Weights of a small GPT-style language model, trained from scratch on English Wikipedia: 4 heads of 64.
Each number is 500 + 50 x the weight over its row's rms, rounded and kept within 0 to 999. Layers, rows and columns count from 0. Numbers have three digits each. The size before them is the row's rms in percent of the matrix's.

# k: layer 7 attention key, 256x256, rms 0.0565, rows 30-56, columns 0-255
# q: layer 7 attention query, 256x256, rms 0.0551, rows 31-57, columns 0-255
k30 086:529452461499498518487458378570586545423553541497460489517553481417562450410507592557567482458560577442521507462478485488584424466625561504466567510525392489480491534422532460504481610508484470405562475539452439501545554470520465496545434441466545546465525577560440489510470464503472548435564505496539419479477451542516480471579414445519530518513515529475466521559468491492445453514463511521630505499509486496521474527578430421431528521529419496538579554533543485462525589457452481514524539561523530569373547478478550534531496478466551470493386558589547519504529459480494558503577495525508444428466645557514477422479471427551569521544442444523512555415529514538468555449475498539528494535516473434461410477538543497540448428605506475547549551371443508520415470490519384
q31 093:497453433426391589444376466482426525536496497495480558431462646494495513493570577577509443477463554460463469474560468406515448509598516601416508459599578448526467563541528470546455543457476440407510604528628482554507488480406535496577560415480540466466399427481488430446402512455454586501490562493548508538540490563502471527448464443544480458582485517436541453474515476527535499502453488440514512560463499527585480481476438423532482454455559482495524549419584499400472534390491483491554450462513462592505537529449466517456489532357561468481566531506497504520487539513500512439515475424503554368480509485541447483494511455578552494444503479496473510500502556436540509456506585452470517482492542460419491598526467546476496553542564404428486514471506488506548507425513452
k31 118:469495536494621429575421469544570502549535529424555466453477466487516530521538501465522489515573568451457572483460476562569485469370522518463487409505517502461474448476580493505507506542504473627537376480521439371448441497426562477537406547530423527558533572487489578605510532575503537625505531574381454470506526360470479441557604576483463351502489566569514504495459511563476514476525424547451515533582525531468449495480513545484508531578456478507463485488454525500554429644535474452475507511517489515537471503478442405537507479546483495491502510502534493555466448489481542451465522526430524521503454559462529452546442547515486456490504547537572500471476490471436489522565556482464524502459574427549475538370506528489542362479495443536526453509583494484438447419529564
q32 102:458501468559477531551480558459496473492546506515519497509517570579471467546507446501602523462521546508391545491531498510540499487595594549529501536531548528516475479368504500423467450494528527460545533486512459470483523558467490423561535445510428522510547450424443612547586511601486533427548452524513601584495535622447407413539495456500412581483411504489474514458552509475434528491558440462555516550432422523565530445476409468465465598573568570535473443538530458505458479481447515489546518455619488512476531483513584428484468481587460555508565462529437495548505548485518544524582570512510526465520381503531555481467558585514465541550556441451497515424414623521496543450491545471481600555618537533513368521505511589574493451526511506557427467471486481553423531522469517
k32 104:531525518540503442524531590606525515397398552530576506554496475471508479522450437525484405486585592465514527494479465488470406488508483506494528484576400497389529469511541475534552537484530460497503440418493468493518604451440460462573452554474410489573512480505487474538497537469576460526532477386468422462513466508545552521452470487595477427475491503519486497523447481548559578344413518520532490487524469516458461423455616532461447523444486528497501464568561512460500481565490548495504438480457413559573454558526581522438498461489444502457569505452440558520567476603472453418549450577462512569528527594477465443492445330491465537548499455421494482506543526449355430624521492480453432513487509540550506542509444516503415500446514455494570490560499420433505507535518556
q33 104:412539546501499489496527405417509384376484453532496461506467544471499483497510554549531448504331489470471505515457603494553495498466509573477453510548469450546549546594513448492452486563523466491553545565452513460504461640486587522500497517554492478625437461470559528498514578516482460516487454489522507511571563527420563549616534616574534440442480491475561504555497521483488503463507457527553516453474539477507522575531562507504542555435469518437496554472498507431517488454450560542486454522516419417475566444484494430630378434475458460515530558455509474517485557483452500491568618489435509536535491478519524446549459454482498458522416433357521460409388495461452488529535486590500420471517442511502468486431433500558511475408482525489485482473493568627474563461589527
k33 100:550491464544511518569506455489489433502499491458433473494516549534485490491508508595494562527493521551499499459525501466416525522469471598441467582464532545600496557561547504506513473435488466536478441499570523463444552540496463524507454573479480463458494545525494575554528540566508503440494520524490490508469468473467423445407484440554480453383480507488503481452508464419470541498458444571545550432589494472461447524519508473465462473589447540546485495474533506634529453486524396502503505606542496560562524471452555498522473671476384487499493534503428525565503519498545399481501484599489533531597551547614478529511485395437443525532455542616588456590431485481549548411484443625462550503479412401494474483468545434441381496472520588437549373577528545439514505507433561
q34 106:522531456384502521496548434484544503599521640473540474527505515406537504530601500424498549512527485467478475466403472576446447473487423528473478447517528441585514490479510503512475487507495510510546511434518516571477500613489569474570494543536550490567498526555528552443543470486476559550522521491539498591460540590529513512480514582560492505414453424463465478540536545514597557465550473651588510473491498593521514553519458519559494393543531508433559589502516498477431461504528447474462521508523436394488486512462437513435520479480542471495522487489413504595355440536561490528551461582499612594429507559443560571602348481551541529492527508551531475588450533476566528588462478466510546472510520576468481514508538559498533382515501508493391490415484458560490509460568499
k34 106:459540492624417456573521514478595478532486471532481550545473504515464537560474471594603448482469465538547487491537493438539511455444508519512520448546509483496415508464471548408578437467587494386546500432639485404484508448532528564478543572497441533571492516578533531585541497607557536497501446484486565484571498518509507491561487455483555460498455458552561554493509468564520563452480471469484583583555546441492501418484472549460516547460442525521441454500520535568562567503570402521499478504447503504423445450554535480600551484444478500526470512560496517500626496446482459467484602446445583471621486441433557490529498532553546512483425493439494461478470546333522548423540511617493459544448534540559509535514468491468521521514492493557621467483521463464595595503396524
q35 103:501524511452590534511600483440473508444487494522534516479451543547477458462501474434454585559429452448651533535578562481439518393587555547501495514476579516557479478589582509490455468502488468555488474598476426473501497531504457540527468518517435516540504523587638520589513497547494408435586498485548403427532495547423528499458436500466568489479500483469524553424511465453590425448452484458486468554528437481526415591529502483571477469536492583563476493599617533543529567577534487492456499497526472520540559549496504528459457454504527449430510517519532534561541538587524549491540526489517563479528534558464532480447456611532527501486538513464466475471526400538446418379441452564529606420488482574533461452392494530524490435534460500542559500557460536611389523509570469
k35 106:514450540564511533507497503491490572449486501523428601551443518464417518431488592434507420489552424539492403337450450581553489477526429449561537466484490474501592481475461476576525549435504540488470636438583498497478540439507577514551568528460509554438501508526479557486484431474480634453456457548544477588497463475547557482562532501420483554460472474565473475382569541538526509474468521593508531443339500530504513487534503511517453439548504510449461563531508424567547387548434583522549497455621441461526508391511511495448568515464536557512509490497536460533476573562542468443447428531496440505421445526547498456465495438581479449454482490484576489532492458475480527421634471462493544524419487498485447551593530482491458515470473521492519524491468470403475445415484500
q36 107:581432510522466551528473449503602440519533490410560488500487630554478466571524542560506593525460566550543497530480636492517466553444497411583489508552532545517543521534584431526473442627501503437478487520476403551543497540515512505499398560576534417462507450433518538526567550434481480462456414484586522481586433562531453529558450532562571456522580488534506467457519484508521490477426486370511547471596483493486505555481549471490491489503442599488457497497541522522521476410368535466407454458523522574493481586462579385558551503472519531438477456459578528534566477482514483473399509452469494447446484517535411522514495459537484483517516443545556523563574533438489509495507516528450478529495634524517433456551428586493459481427489376556517574497553472438523554508499508
k36 113:459483506502549464521503503426422555561549499568474483396513336501525425480563521506493512458489499518519473419449522501496577468576571482502470517474406476452541530491459493584438490507466472511506506490516567494508476441572475553486509480552548529535530556482497433571459541501497510482544504482404475456442531584468482450425476494379483507467581533555488488607501487419404470538569492518540563383549471537567432404520456451580484508513590519511497491489530510484517557491567363553598500471539510587499512482611623532493484507483485466493500483491586556495401579531526534453596453481474475531587442523551609370517523436542459506534395493521492542448449466492490418583546485404511552483448488490469586569474569517483555469612469462543448525493417507503497431530529423
q37 103:425551488499505594456462450616490406509447514539529421525385574457458469592480481556516475490585538477446455546478412422456485486522570425474562520475445507453461442562415587516476520509519455456481359466444454599513534473516485503536515531507504450537565402487581516496596534534528556491469496506484465492518617468499496465482542505453455596389545550427522544392497425419471467474441462523556407567557510522541506483491592516400515494469510448439562526504506469493493502425513501474410522450497569555418470587548630537534547480519479551406569541462565457501506448410522530535536547548510533436563574533544497491433563483532579497475532455451454540487467546434432551520499480476475558552520563522501521552446511522485498482459501509493569550417418416451562495528584546
k37 100:464494552532502482567519516467533640420470514468476624526559419447428460468531504533431531597515552500537489558442517512482500535514477540552474502569439443505506549490458457419564498562435520496530545515455502574442534399500359520550518509389399589390535432418462457542473560497514429487495523516442475454508510477544488467487508517437532478524517415585469467522554443547519493536502552492512580434534548498514486490521617538557592554563489455509509480417513469550520455453426465489600432522461476440452513511445497548528525495464408473443476577422450468501572562460474533433585436552499486456419415545474438508590494399519467478479536472468499579443554476486477472614415502508521520482507505466479498497462518425516441595500536492455459517550581496598605443615475447
q38 106:536459565441582470474552462486522495484532548491572400482615508485461495413502459456472509488482567522421595442502488430537518499426486562464526516550451447477506533476406537445504538549452536456482493529502553457395528477594479413538426570446585511495448562507480446562456398518439446518530478508542503531405534437389465511537487508514534505587460391532511621453569466539543583550565529499490515447503431512409491546480502507426534573409455388471395570441508468516547548416536412463551471515421406463449519475432490495618551481458483492481518526508532517559507502479532474472541477554488588459579535574484547478468499462487438506514532530508521450504584445543594473486417508476575461417522523637515464538423508487480455407577473475453477508496510504412429450519528490
k38 110:499474473542406485470503561538543474510465489444445499507456496531448516474458456509472438498394488493513485515539448534416503382648515472580576434450471590548498393548517538481474590505508485586478465457469545546515522528591559488470505544564481602527439472519480547537481547564576563539504474543473493394486562558495497539496427516472512529394499504481507465557437490563431525437502521503486531432469483520606547609477527483500553462535453534502545549589519526560506515574555485422537517467448601489472456518462430513420490491496566512567522424481523570535489423482551594487529633479564558573504468478487438500463528409474519473473573515446393521423381606504383523452520491507500480620482482441549402518429433430542477483500573498422530518538481508502559436441513511
q39 101:482486516416518462461488413535494460516465532499436653524466483587424487475573546494531497539599520568555472522500526505553503451520468499530524499487482457667506500563490570533466505480466454475479439507623618475532511539440476464469455500440482505453472656560502496435405432509503505510485409468545588530466456451463495380515540650580532576509541526487456510502495417480520542499495509534536574592454505484496531577514522512534499564522524481497526433469487516501573488522538578518465474594483437546366539543540518538512448484462473457465432613470590458398493478506431545530557490532462492420428532482508490415577547480495412455510502399491491482509416486564530513481445549535432523594464505617449490561491519514536450517590501478503540523596458516457553511562513499
k39 096:478485538476549499391441501476607581572535432415504551526471547518519447526451370462445550585504565502573470532493483497457589366456515548482514477566605539527524511506452582487501526532577481504488539478525540490456506501504470512448432537569483455447553482399477538520523452533442590423540519457500474407520437432441546457554498447568487430516530496452556539447423615459444428547507535475486438587553520510437446524522435546490509480579496426537482465461517488454538450558446491481496523470466488529550384483513540586530564531447495552499555458481564436532473612488615516561479464457476538520437481487437529393418514520494425637474431480509502525481493508456419523473508459601474458552485516466518549487494441507403446558427556543459477498456545424591422477550427504
q40 062:522498478573485443404526460558540466507471540508529421507455507611405389548595403413500470537458593475414465461514497568521529528543537598435444470538467511509492505520489488469495477546455503528521535519485530604494522543459555458495459565481525478520517519506496488468539461541470403540488511598453510476535495598534420591405449455602626522595485413530523488468467559542497482575537525513507494475562516516551478511566482559459456463569422437523424489431496477512491536432576525435491529541484395464543481358562578503463451461442562550509498462551556495521456535483463566395482478570440578496486472498406525593447555455463560482559490569480567492497529524524503563529444496485465465480555494417460486620502492541446562467559534571476483496474497518555407505372587551
k40 245:475551448480466525479577476498456551593557475557449530365538535468532481450541538540516585439491487532498468477534546450480540538492588427490488523491448581457495535502469462507441484563454438469427453509440546506568445485577468570446576388442546524423562485569422446524482429413455540536530554445510575598479585504513449534546428492433581534582532526477465573540551548418450419520447556581555551466546571559556431507587458444508582568461539541566554533466517423516471449455458447572410540457516552455458555481546490539477521526448470456480451546555508441441540531452433456554501503502566460451453556487532480531507531464507555453511476572567438577429431479531566448505426512496546530489454448554463488471540580549492426573443432535529406589438467536439513454567447460
q41 164:490494446511423493494550450529428523524525401523439578474573557492537497466483546492464495423469503552495470458493528488503550495510543426492460503562472539456447573461447533479492448502498465527452490518458562539563446476543463559464551398473550564429543486479467430438433419419478601475429588435551548584471570610528503508593489474397506529521548506424405623584552552447397478526456505588552557448578560567594527465517483466583515568564582521485572530505490460535483471431484423515485489523493597495479457454529542553463475463391427460416454572556430568485493532495449427555540460450512487507451493510492456533474582488572482558534457539495451533449407523537499497443462532438488558490449483543394492531571553557477463558456498579519418589487464531410483444549444481
k41 052:551522565545472528496524548585488465490524522525468507486498518493471438519511468504487508498462515574532461476526507584482489482536525505500496540543441566546473523579444486517482464564427543477551542471486469495535576525531458518591584539522459557486434488476462488530474544455400507414484442507442465474459447520511428506490544535494444523461493472463377571547472437483457497544441544545441375547498477518424413539568563496445372421430420509500415533530414503423523472475525468556510552487481530496424490493547537453560506503591387501532474405525545419517452515611501578407545553445655515489465504465585455529431536589475485582600500606497455509582494489569516484457446445496588395470596550472428525395549533598473469552497446539447516470502485447452489511523444378
q42 105:514531534503443455377418518494542438479455496555536513521499574547472466427484497530430566461391486497395488541534459524440485519594513478528491456578446544529503481523567489377483453439384423489490394513496466478465487476546503460498544430552459506456453510520529553561536455538481451444402513479449515551474493503580413497449482595528509476562471487453525478618409515554557395505442427490447569513449492562426481571504483468431585441608376609447456504548487481492460545466461525524446439539566517429526450521537496525520436481491491561486449435494560446430482441482515623547440453427525464492451466488543524438535552527463513581585495461497460516513436458471398435550423496423517471499581422633487467548516515487528457413480546437560474469509547490498508517457535516
k42 110:390395590580499454561512524485510465453511544430505477529506523506449495511474437540486446518552595436546517491426495500503350467465476407544543467528570482578467478424512530540442579533500521571556576422570545542485565546501572443539426455517381485517477450504595561534432507521473420460482494478499464463479449576491564557499486449479437474447501574482503509492511411528514508516363538488555421502608424486498384496475495550515467493487561462531507446464510485417580476534486536470566477482540500580503539448583482485506581518573453519596499462499449467590460519611477423458482566609384498581506497592528498542533468539395368584443528468488498453483556514521506514557541498529461541533562558487496526541529478448518551438473556514523613496509484458535481469483483499
q43 108:464541555489558592544518520390601499508393543521462438484545527548453416546544507448421559405550523482442446468414496579475450501542515555575453510481554539455480467521495427551488466459550468522523472597512517537502497472491599550533443519527504548512503482531509466472528522466570615557467469520500519570421509519553550501464444490500552438486481552480548429465486467462498513537444506470505538439509468478465496393451543521562530481571517470419485551531587473482485482579525504454448434517502447547582532427606467568436630488531434514568480562568464401541560549522442434501475447531425481509454501489549411567529521511483542531590523448431482452435491528474467624455553573553518622583466425506507533538639534538425487431448516466449515421496592531491578566495493425
k43 093:577506436445498540529519578461472520600499506408551429571403426540536517551487549504439457511569533451545512524463543419512491561447531522379511527408585582536434436478503490424550521571481508476474532435505532575479480476387636516408541512442482437572520454540527470557520509492553476560583499391449509455515401513459504455460567400578524538593489524522442549489521498500507575479493529490470523463450491612577533501482409474454562549390537467565481544480552524469539495496465576537568500488466472442544609593505569568496508440541498472501535436507509528557474455398463489486463470496487458483567579501471569555543450444567522537509513523472576552452585477449563425511464499433541569564505572525509502456497479489514489500597449490352485482435554466557487507495472522
q44 096:543483495517496528477458508475522429462478419404537489502494441484500566451433498653534503463481530522496488576437536503421435491489517483511446529578564446439517597467488559505513510458421465502479506457543436423359470556530544500517453446501466477514493398518531537534432466536521519511458483435423499577508534413492595420523516478406483390518510508537484504539499480514528521422539500503451489526493434505478526447483493564526391545558554512416440437538528476560430565456422525557507416496666568482517386576495493498460536481514414525474545395449487437533526484552502503562536550469468425550562490458544505457589513583448476594476508360490366487531463515469480523526478514580529554509554436446546571473409450446545509488512590453420501444571523461511465531497525439
k44 174:537551437477487488512583433479476553536554544577471517465515562444568441453561566466427556465506528512494459520551509393576543579538570462467477488464458610456470564459467418441458456570486453476455477502456550541596428446575486501490508485425576546451561463538420461438507471438480491535507566422556529549460556545579449528586456469481545588547585479440486577516564507490465420563468565542565553438507521543517445464584485439570557531434590519534570468430504461507484472425432448563436584483506491518486565494478574557490427551436530441493470490558506490459505476479442447607552444472572467510430559556461440578488532386538554480553450492525453570436455476494532467478444540471464534423456480502475515493573594513478444570395463522526468562468474569421551451558453459
q45 151:445608466434408543473472497565450600551608516500422537460578594358587484458535562459417459482529506535557520422493496447473517548476477442511432498556480513515402483485450496491463417553494467463419436488472523517562498471576421561510518467467587610473525447524468407430495507367476511522448559416554521547438586476538442468522498465449458539488491539422460508475520496457439459515460586544569582487503559513524497479501441455514558551486604547527530527478546470466461492458461463469469499445502534435463544512535511577494487503467453481437504584585482542471509525471435442584548460449539434417416568542515446524481540475580538478456466560571481601427439434593457452444522575444432498444455464562449473479545531495547462562438459432510450520438497540451535479574470502
k45 063:463381570553456475514484504511508471480506482489529483470493475505478598553450446496587499456441507513501488575513475517561495498474425519528472441591552544499459532467508459553524567506554471533530553501513412472410586540448555384472378518499468479442532490442593434510523480587470490543431437535472430405475415527481541486427571512503481402473493495492518491595512400506551596541614500498570461540482427479486579486574610552513460515484480490452522542511455415567615450584515489503633439520469501520517503494473478543463498454516462551526508437492544477441423527481491542427447507548445555486552488484538461431535449551447495549492586475452515367558499531461558476506541545499471467478542553384479496452487517448406598445507509421464575533529511513522473599345567520
q46 100:519440481481499505448411476475482609538528516467503554507497470522398438435523584481422434552605461469566526581508531454379542543545552561492504436626619517452484550541502438498571465566531506470482469485464512560429472504534511590486535449535622481511482411531537500413391426506492490577494559496430563435560487450491483550531469484435483550526484613444475475477595505450444535569493555483493516453459544434430495503482386419487481543530463485502438430601492501501438549434443500489413503570547565519527456406552525522475495440504478531435529413521515463495509475415529447521543492577521446429431538539532460550496460503565510638493622444485537558474470552501465467475532521447418531484454492454455554479457507559498448456449504463425454474441467466484513592482517576
k46 143:487553545587601490560470476488590487451424528495573438528448462549523529599465419546444467441507569462426483510459435533471472507419441550551454485427631498508546491507486559535507545417499538518557548484660460493436533555407543440535447513531428478566451513453503535536549603574522430458519474590410494521531482514448564478441563454519485420457497571559477432452478476578551521471566442421424509534465483528463518563435540588489507394475440527489462479600470551416552524572518511503569454473485449532513398522500461455500509463557498496530513495466522549518533489534524522460496566514438604614501441502482481457577488543468438506422514478480532454558498449464545515544521514477528516548521552422511486547468402417595526441572525464430569440603586482538541508484543520
q47 123:503442479485497520519492472616526503530466486457536468584455520552461455505448396512482474517508438504507563544445482569478524514524372468520510456447512487508506439523456450507464469437589573548494526514442509469529608572469536497534457550599525549523564568530465522540487562505531512559465422636553473437476490493520518428426466452461531452483499468547518518470376516479492548514530541483401433597471520507499539502551555583523462442491466549435540440491456545582514519584524578449530428521457472435506481512511448566532421487469492555557493489497487495506461563508507600380502486515469515510504447419478496506465453521475459467502567435509560460549415487442448562495564448607533497556578533366494518455539473463462532363633570486414511421468488481414385542364561454
k47 083:500537454446474532450475444409489448580600461564515504463600478381453527516511525396491607494556529604522391511435524507585560477483550477502518518469497590468407552500518460431545519596475492470470445526540522538613478473505425574443552562522543455423618481523517447424548420409469538441584506441477502454486463568525490547579495523541542487558534565543451508509576474510534423445446478481474541518443527438483484509537452516516508492501475528564462576426481504504506445533443521516430542499511536442494610437482545480535522533461476449536444494519524515416465558490461486542488475525583486483506563458483535561517456511501582567559506531473421563468551522584664475501361520430557463501528481617518513543529549592547429544446508543535489542468485586538512406542483521
q48 110:455516427370415520544534493464440446452530500541490536464478514531521413553544586464531525502529435562476512416519479508451554427586550463513507514341451543426503536435529447520576545434583480462481524548461538612543480599500476663588540478477502551475495505521514533512530584474493572445532513541487513568435414481466519468527569474425529464487485553450626459499473487536558470490484397495483519442556527468455529405485468438457493430499449522512524508517480485574500517451378507496515492486524514521518567490435469540559480470485451431554451509627435507526520520481586564444535481469478517533432574493489443549425524498629499529485522508476477512618412476513547446617480513505497481514597456527530528453496481479441489490494558511509520441567476510522405419586365488
k48 097:457498531514542526431556475512655482544569566537539485479456489498503564422497464502550448503564491478508421562542517501497446471384517503501534470450500483581526532570479616508597497471553437463652467538439454418555538614504534428520514549569469536569463500475499438539533500501533512434516529517527482427571517591523473568484446582576510532457486485468443522507490511441444531450447540530511545443531455465534418445487542606498418512500523561506526515522510497512528489552360621448547461573513465476502504457508453414514479496518443523495493488438484528534441509505541417457368436453394505505588501526533494549443485560490503498500526542496461425599576489514481579401550376443525490474491589383568491446422487510543540574581516520524519566474509498436583523471457474
q49 103:479443496493526437524559425447482464535456435517469538478468559513597480529470469498504541548382574501536360446582466399594465377456511511495498587480514543515418517546472542497533481462515557524523565483527452495521484541558503526501514507521497436450529455513494556538458556466553522461500521447607497582497564607598453472462481494565458505538544529383522464532522535451496509546506548558496550409567457473535472504486467573494491514458492518540501488434587494584445388377513508527563475422552409458602517461461493548568474625466541517584490499423522555527471572498486469534575544402560571496626475531485448546551519477520551536494422519456357634513546430469484465495477528523489527519451476536463531574489490507522482498609489584498454514568481566488465465448542500
k49 113:554553622425567454471503586509500447467447505446546545503461522498457509457507487460575439468570463493478547462428501623410466469548516562548580429554588537536523466438601475521574512442631548456482464494454462467546480479456573540676474521502489458563438501462425536608496559578555446506524492535421468408462450455421515487486495523467504423465454487526550450500441479610491587518518471454420507563504467526476578467462459450490475391512498429409413476574465566460565512512544491446486452554475540486467427441486484439540543427533500505489524503456486520547440387513531504459421576529487520519459455488542536480462478541533428548448560484505565446586513497520497478513581446516444511461448433575595484448514508519449545489479518497569541430442521572549476527469560584
q50 107:437505496453457488549515445393487476501474578483478456438508566554527517555465569447482541473409506438533489537457459441521458547513471412464574542526544587495596529545469512387483456510584555567478508559507518446573474467575479409506494544355462463518489476548398532499447441454525460494492526470452457523515507437588439550496491536438440504467497541422541549503481424488583534532455460426419529344510506518520473451452451528547561565472453515506489590507544495501473540562503463490467492503559512570434551528547478605539551553571574508520477553543599509520528489491482385519488477599450538519559509466433338561438418463524473430465527524471527506483512555414418466438442540534513591603399424468476545500493546558493458489509526541542537482492516551485375509539473536
k50 109:432466538508518420518486425555438462610516549436426597512398443564465494437542484582536475432519483415537421452476519477500484509595490503468571563530514425554533459553482464443510612424428497501520373510563464546386453521478598479538435532495507539527527476437513586447639547488555378478483484495549418516560413577480409500377599511530526431478474505514592476444511567528489507487515499559476404584473522556496436478501479491536461435574577467530490462554452548480534537516512509468576508495421508443540444429536482383482522474430464524483524538579493510539452479489551552478453449515497440499494486473488620532541534540551466462509417501503488393446515496556564533558502488532512580496527573438534448458553453510536523533532538499466506463431439482487500401512504472
q51 106:477551404572496460547515480483574528475555569453556494494494552521492457596465542401643543537558525448554518561584495538481501427577445558588532490487523491527451405567556466447411433546488566534552486532463438453500503532464502480564501498508478559478533512453496504509370453417485451476518464479506534444472518441503488464477610577528523543507495584564551505555528497475561520525528531464582471509461437496504491500502511444563517520383565469523514518581538505501535472554539562525445400494538543492551459454566544506651507497400509485457540485493452467507498574495502518549515495608488474493533421500451439445550495558534500351506563571455513517582565531540535571534493442558474442578518421548407401496547438486447574530422480559398556545510563601487469513580521529
k51 105:624586523468507508465464489548421457521480536506539502517508472522500495416462513475407523478499560543503493437501468456555462524475463501431463535549545426504500489478443565503453540523567453482509553472537542587541449625526526521483502492480527432502505535435625557462557433493504475549552572492470449495549508516492501435389414551470505410517515452517510520510478533515575543465510473510563531477437611527421474527485456593533488554501572560584505378510470504569493524518517342500546475509464497447508457518481512481512433579537528527542441486461414416534529495533524550551466398435509574454528645503545504446549495440532578511481362560469511588492596565516432476499469522468522558453447446475523505406466488532478348410370590505522524465494442463476544530444503570
q52 107:367498545488488543591554514496439556457513568542524611585428521490592545470472540489510485446422455506548502518423470530511505439429460492422492545518507506490613570474505485561502565496480546484484506379573433561412515462538430501502503559514533453423493558505441468557481486580492505497502463404498564473628489474471480518476466579462466537436539555460477509414499571560517479525514481358528544445448443474560541477507568497519447560412527538485520569535464522421540448441364535492464459536498474461473537501571480411455529502465480466588431552513503383548460538515580506526469499511518613526572444467599520577526445510496518411408576564543517449521516549570559531526493477479558539517536541542429489517448488453521427573585461447486515489449507601492453512400478524
k52 112:479554527542469526454468487561486544522502443534581479434589438532503387399561542433494556430490539551522496493539479452499455581560536440483546580504533558462535507511487497482483503561541453429511473502522541523491419444582407464425588474459551503518516435458504527522466447420527631467528567479502460477510510508562566490484618508443527530468543418492524552587609517419468425513517478629505537512448519529506456569532481439468469540434479625601546469455437466511398468500443447500430468512452521544482530509484468536489535587447479462488527489557446487410446549476446444486510535465429496453418503479477447491485586531522442389484430491596454427442417516538512501378473503466519534427481571464503445521525590524485511606460403487593511529479505495422402484573456514
q53 110:431471499588472518429538516464488441585505483486530426538512452491527522512543543627466576423459439550591474572602414482535505508436419447543490538525571530547468600414564512560445503531481445518518495505518488516522476428561483465444511472470553458512491469557461432586441500480502612477542578462508562528477534520470599468424552504350524499483495478456520407524532522492453421494437492464478472654501505461490459396526461542422505522567473470428527570478414536524534475546490418560529429469502506477510563592447535488515483495466534569406480513552526416499500550459471550586528526500481371399484439483532479515478491386480514500508445489459547458507447533507562553486497479405509556426506559535455424522527462518438404470426524463492448509493387490411526449474445425
k53 099:485504532354502417501510590526589554443577418517519481505402488529461480426504484441489552518571442478515520470453519553579442393448482471445491518429435444553550429571612606465511550419604540575423529486524506488490498470483444462502607506528496534447497611517562571494551564597459533460446507518535410430474489479521490413448552510530513463448575512504483509482538416592439554504479482563484492508545417446413372486484468528518418503465471474497561551519487503539544512545518632477473529547424504467486478505474505539458542451546501479547463475440494467452483541529531541407537560503432542503569503442514556575521522606490418515424546437523513517535489429545500419522533504540533405476548501498526514453422478447495545466568525417518558426522558449499541586548577456
q54 107:507492442470498442476385641434560509466490499521495582531393518470508461528517491535494527471414469506558525429487516441436482538590528521515587516494510527567524586496550480584523526472607502481499541445391505567600472584540488571511538543529562406515478410484501490456558535494472424566506497535446385473573520477468443519391423426489501534425500519456486442505502448589563485493568534529511553535513511473508477550520499401400492469447455456429504443481452535583481532484546481503498431513471553521565438402472513555537504497573567468540489477386450507495567534448495526435594535502492505470538486473487561524503498515474398529503572485539545463572582460384380494501521541490594481443594487407487484406562593482440499501466465545533494499429473443523584512478575435
k54 099:506517491505530532497478460496435499482445541504508526461567445422501504520525451533458505401420502479539439527433477560452513540536482465463491454567509383481593536446478479493462471491481450524524476510442539480461521382414430514600537429516475556529466541486570475489417485524472524470545440542611578536421601472493526412466548522496524564565549529413501561480567442499464476531482537496525578451501557431559484530502497517580539482514413509578576513540497521558606583555386551509567522435470547540446510479539461478552463464501473433475436501487425512368484509429521412523408552487603416559496624499541490443570476582462560476542481393523433482497409471521626544405429498444496482460489488554507515499496499444486416536496425544432497547472532601488460463502423447
q55 098:387515493484612485593508504463513480513491539486629491525445556465454524453474436449393503439525597521538473489485530543499494458584505594418499472498415473555536505488473591582552465512589522492530477509486529507604609554452444520607545553596502462487540609477561501464567562468470530454500493494563470473548434586472549489493420518580478512441492569511442526526401515486491470480417535481398507554576470508574515541488501471517474566425478504546453505446556527541538420533553461462545544499408510461522464440546473564427467447485512501488492512474531411560547358574549439487505484494463521552487415480456517448474547510396507495514422515401560488589525459481419464531574462547468510453569438571496443482491465556520466431510475596543433499505551554537484454440611528
k55 104:576515534423513508399453474466439492542389445537427544503516511442508539488495511394571493529416587526549485481498473493497526612588526480550479610485503500518455524455528501502451422531446458413422386492490507564534490436537480510428519449437504485436528444474560480536517450451544620526482457402505536590498571542515533559513500492402543584521494475496429549505591545446474477522430524477512504498503525543442421503555522448489545437468569471577554564519475483467510451477456384511479526502586489462513655497496623546617528519443421480492444582519492524434540528371418492566531526524546444454507635531448427542529586476553497499557458471493409539435453474534458501433484505441550502498444467532510475463539512547534498545497498497510468553544528547461447475548401545
q56 113:485533488562481488499442511599498465528551485589577506568428567533480471502542449574480556474485459467544521422569559452529407409532450498577514410488632455531506503560469535465508520525524549535533465586531570519477460541435465537577442510595471477471431573464526374505442569512490590500511565510497454483607421535466472491567464526538522469463519567570522433522531530482451486498487501481512404544482470401498415557508536459462573473521539424532487575558548516432572501508579579496473519490443447499410425570553515593478492540601531504502499441466543534509469540413563473497495497440495472626492433422436488535474519590468541500494424428511404547510485520490353501509510494554465468491441561479502553454573552580520528471512492497625524516500595560565509527448580509
k56 107:463586399361538545539487488485555512480471606471469465429600496453527479472554502501431533534408590482488465522434496556488560541538533558453471529479474466532501476366484506478553479509442454510505515515522539574504498405476573604456523541437496518421527459526607482407474358481479453581488524462490470538535538501536521514530518564489487594592555468482529550429451577504515482507540547462477529491509462583475593478520460478596492524462526517538541513480551439560509401411532409580438458512557611501497569581513569407599521538426405447512490553488476388507554508524359532507503469411520469471522461495502499489524474474555441449513480515541477584572504463510513508464468536482440543458418517564527476559492475510483423547441420469457482498489449537418479449559409482
q57 101:471433579504506520538507567515500521490488581540526578571535522509546391404512480467460516504545609558486414488569451523488561502437512385518616505567454538510574505450512432523500486504537547514471580488482361561438466397495442557478583351514529456551519532520438511518561507511408579579543479505549503515526456491473522462546474501448517559416516527555452533406493466504522550561516546493537505575507474536492469531478515576490461576514428545474535487514490487431522570448518614509490517593490463508541462482558521541528526408615510509520473481553567403516470458528519426542516440511570407556528452440462508549458519461514543609469505451484568467501524569422570566537544469442389458440476476463537548467526531409547478459498570442422523494471492537432503453410533382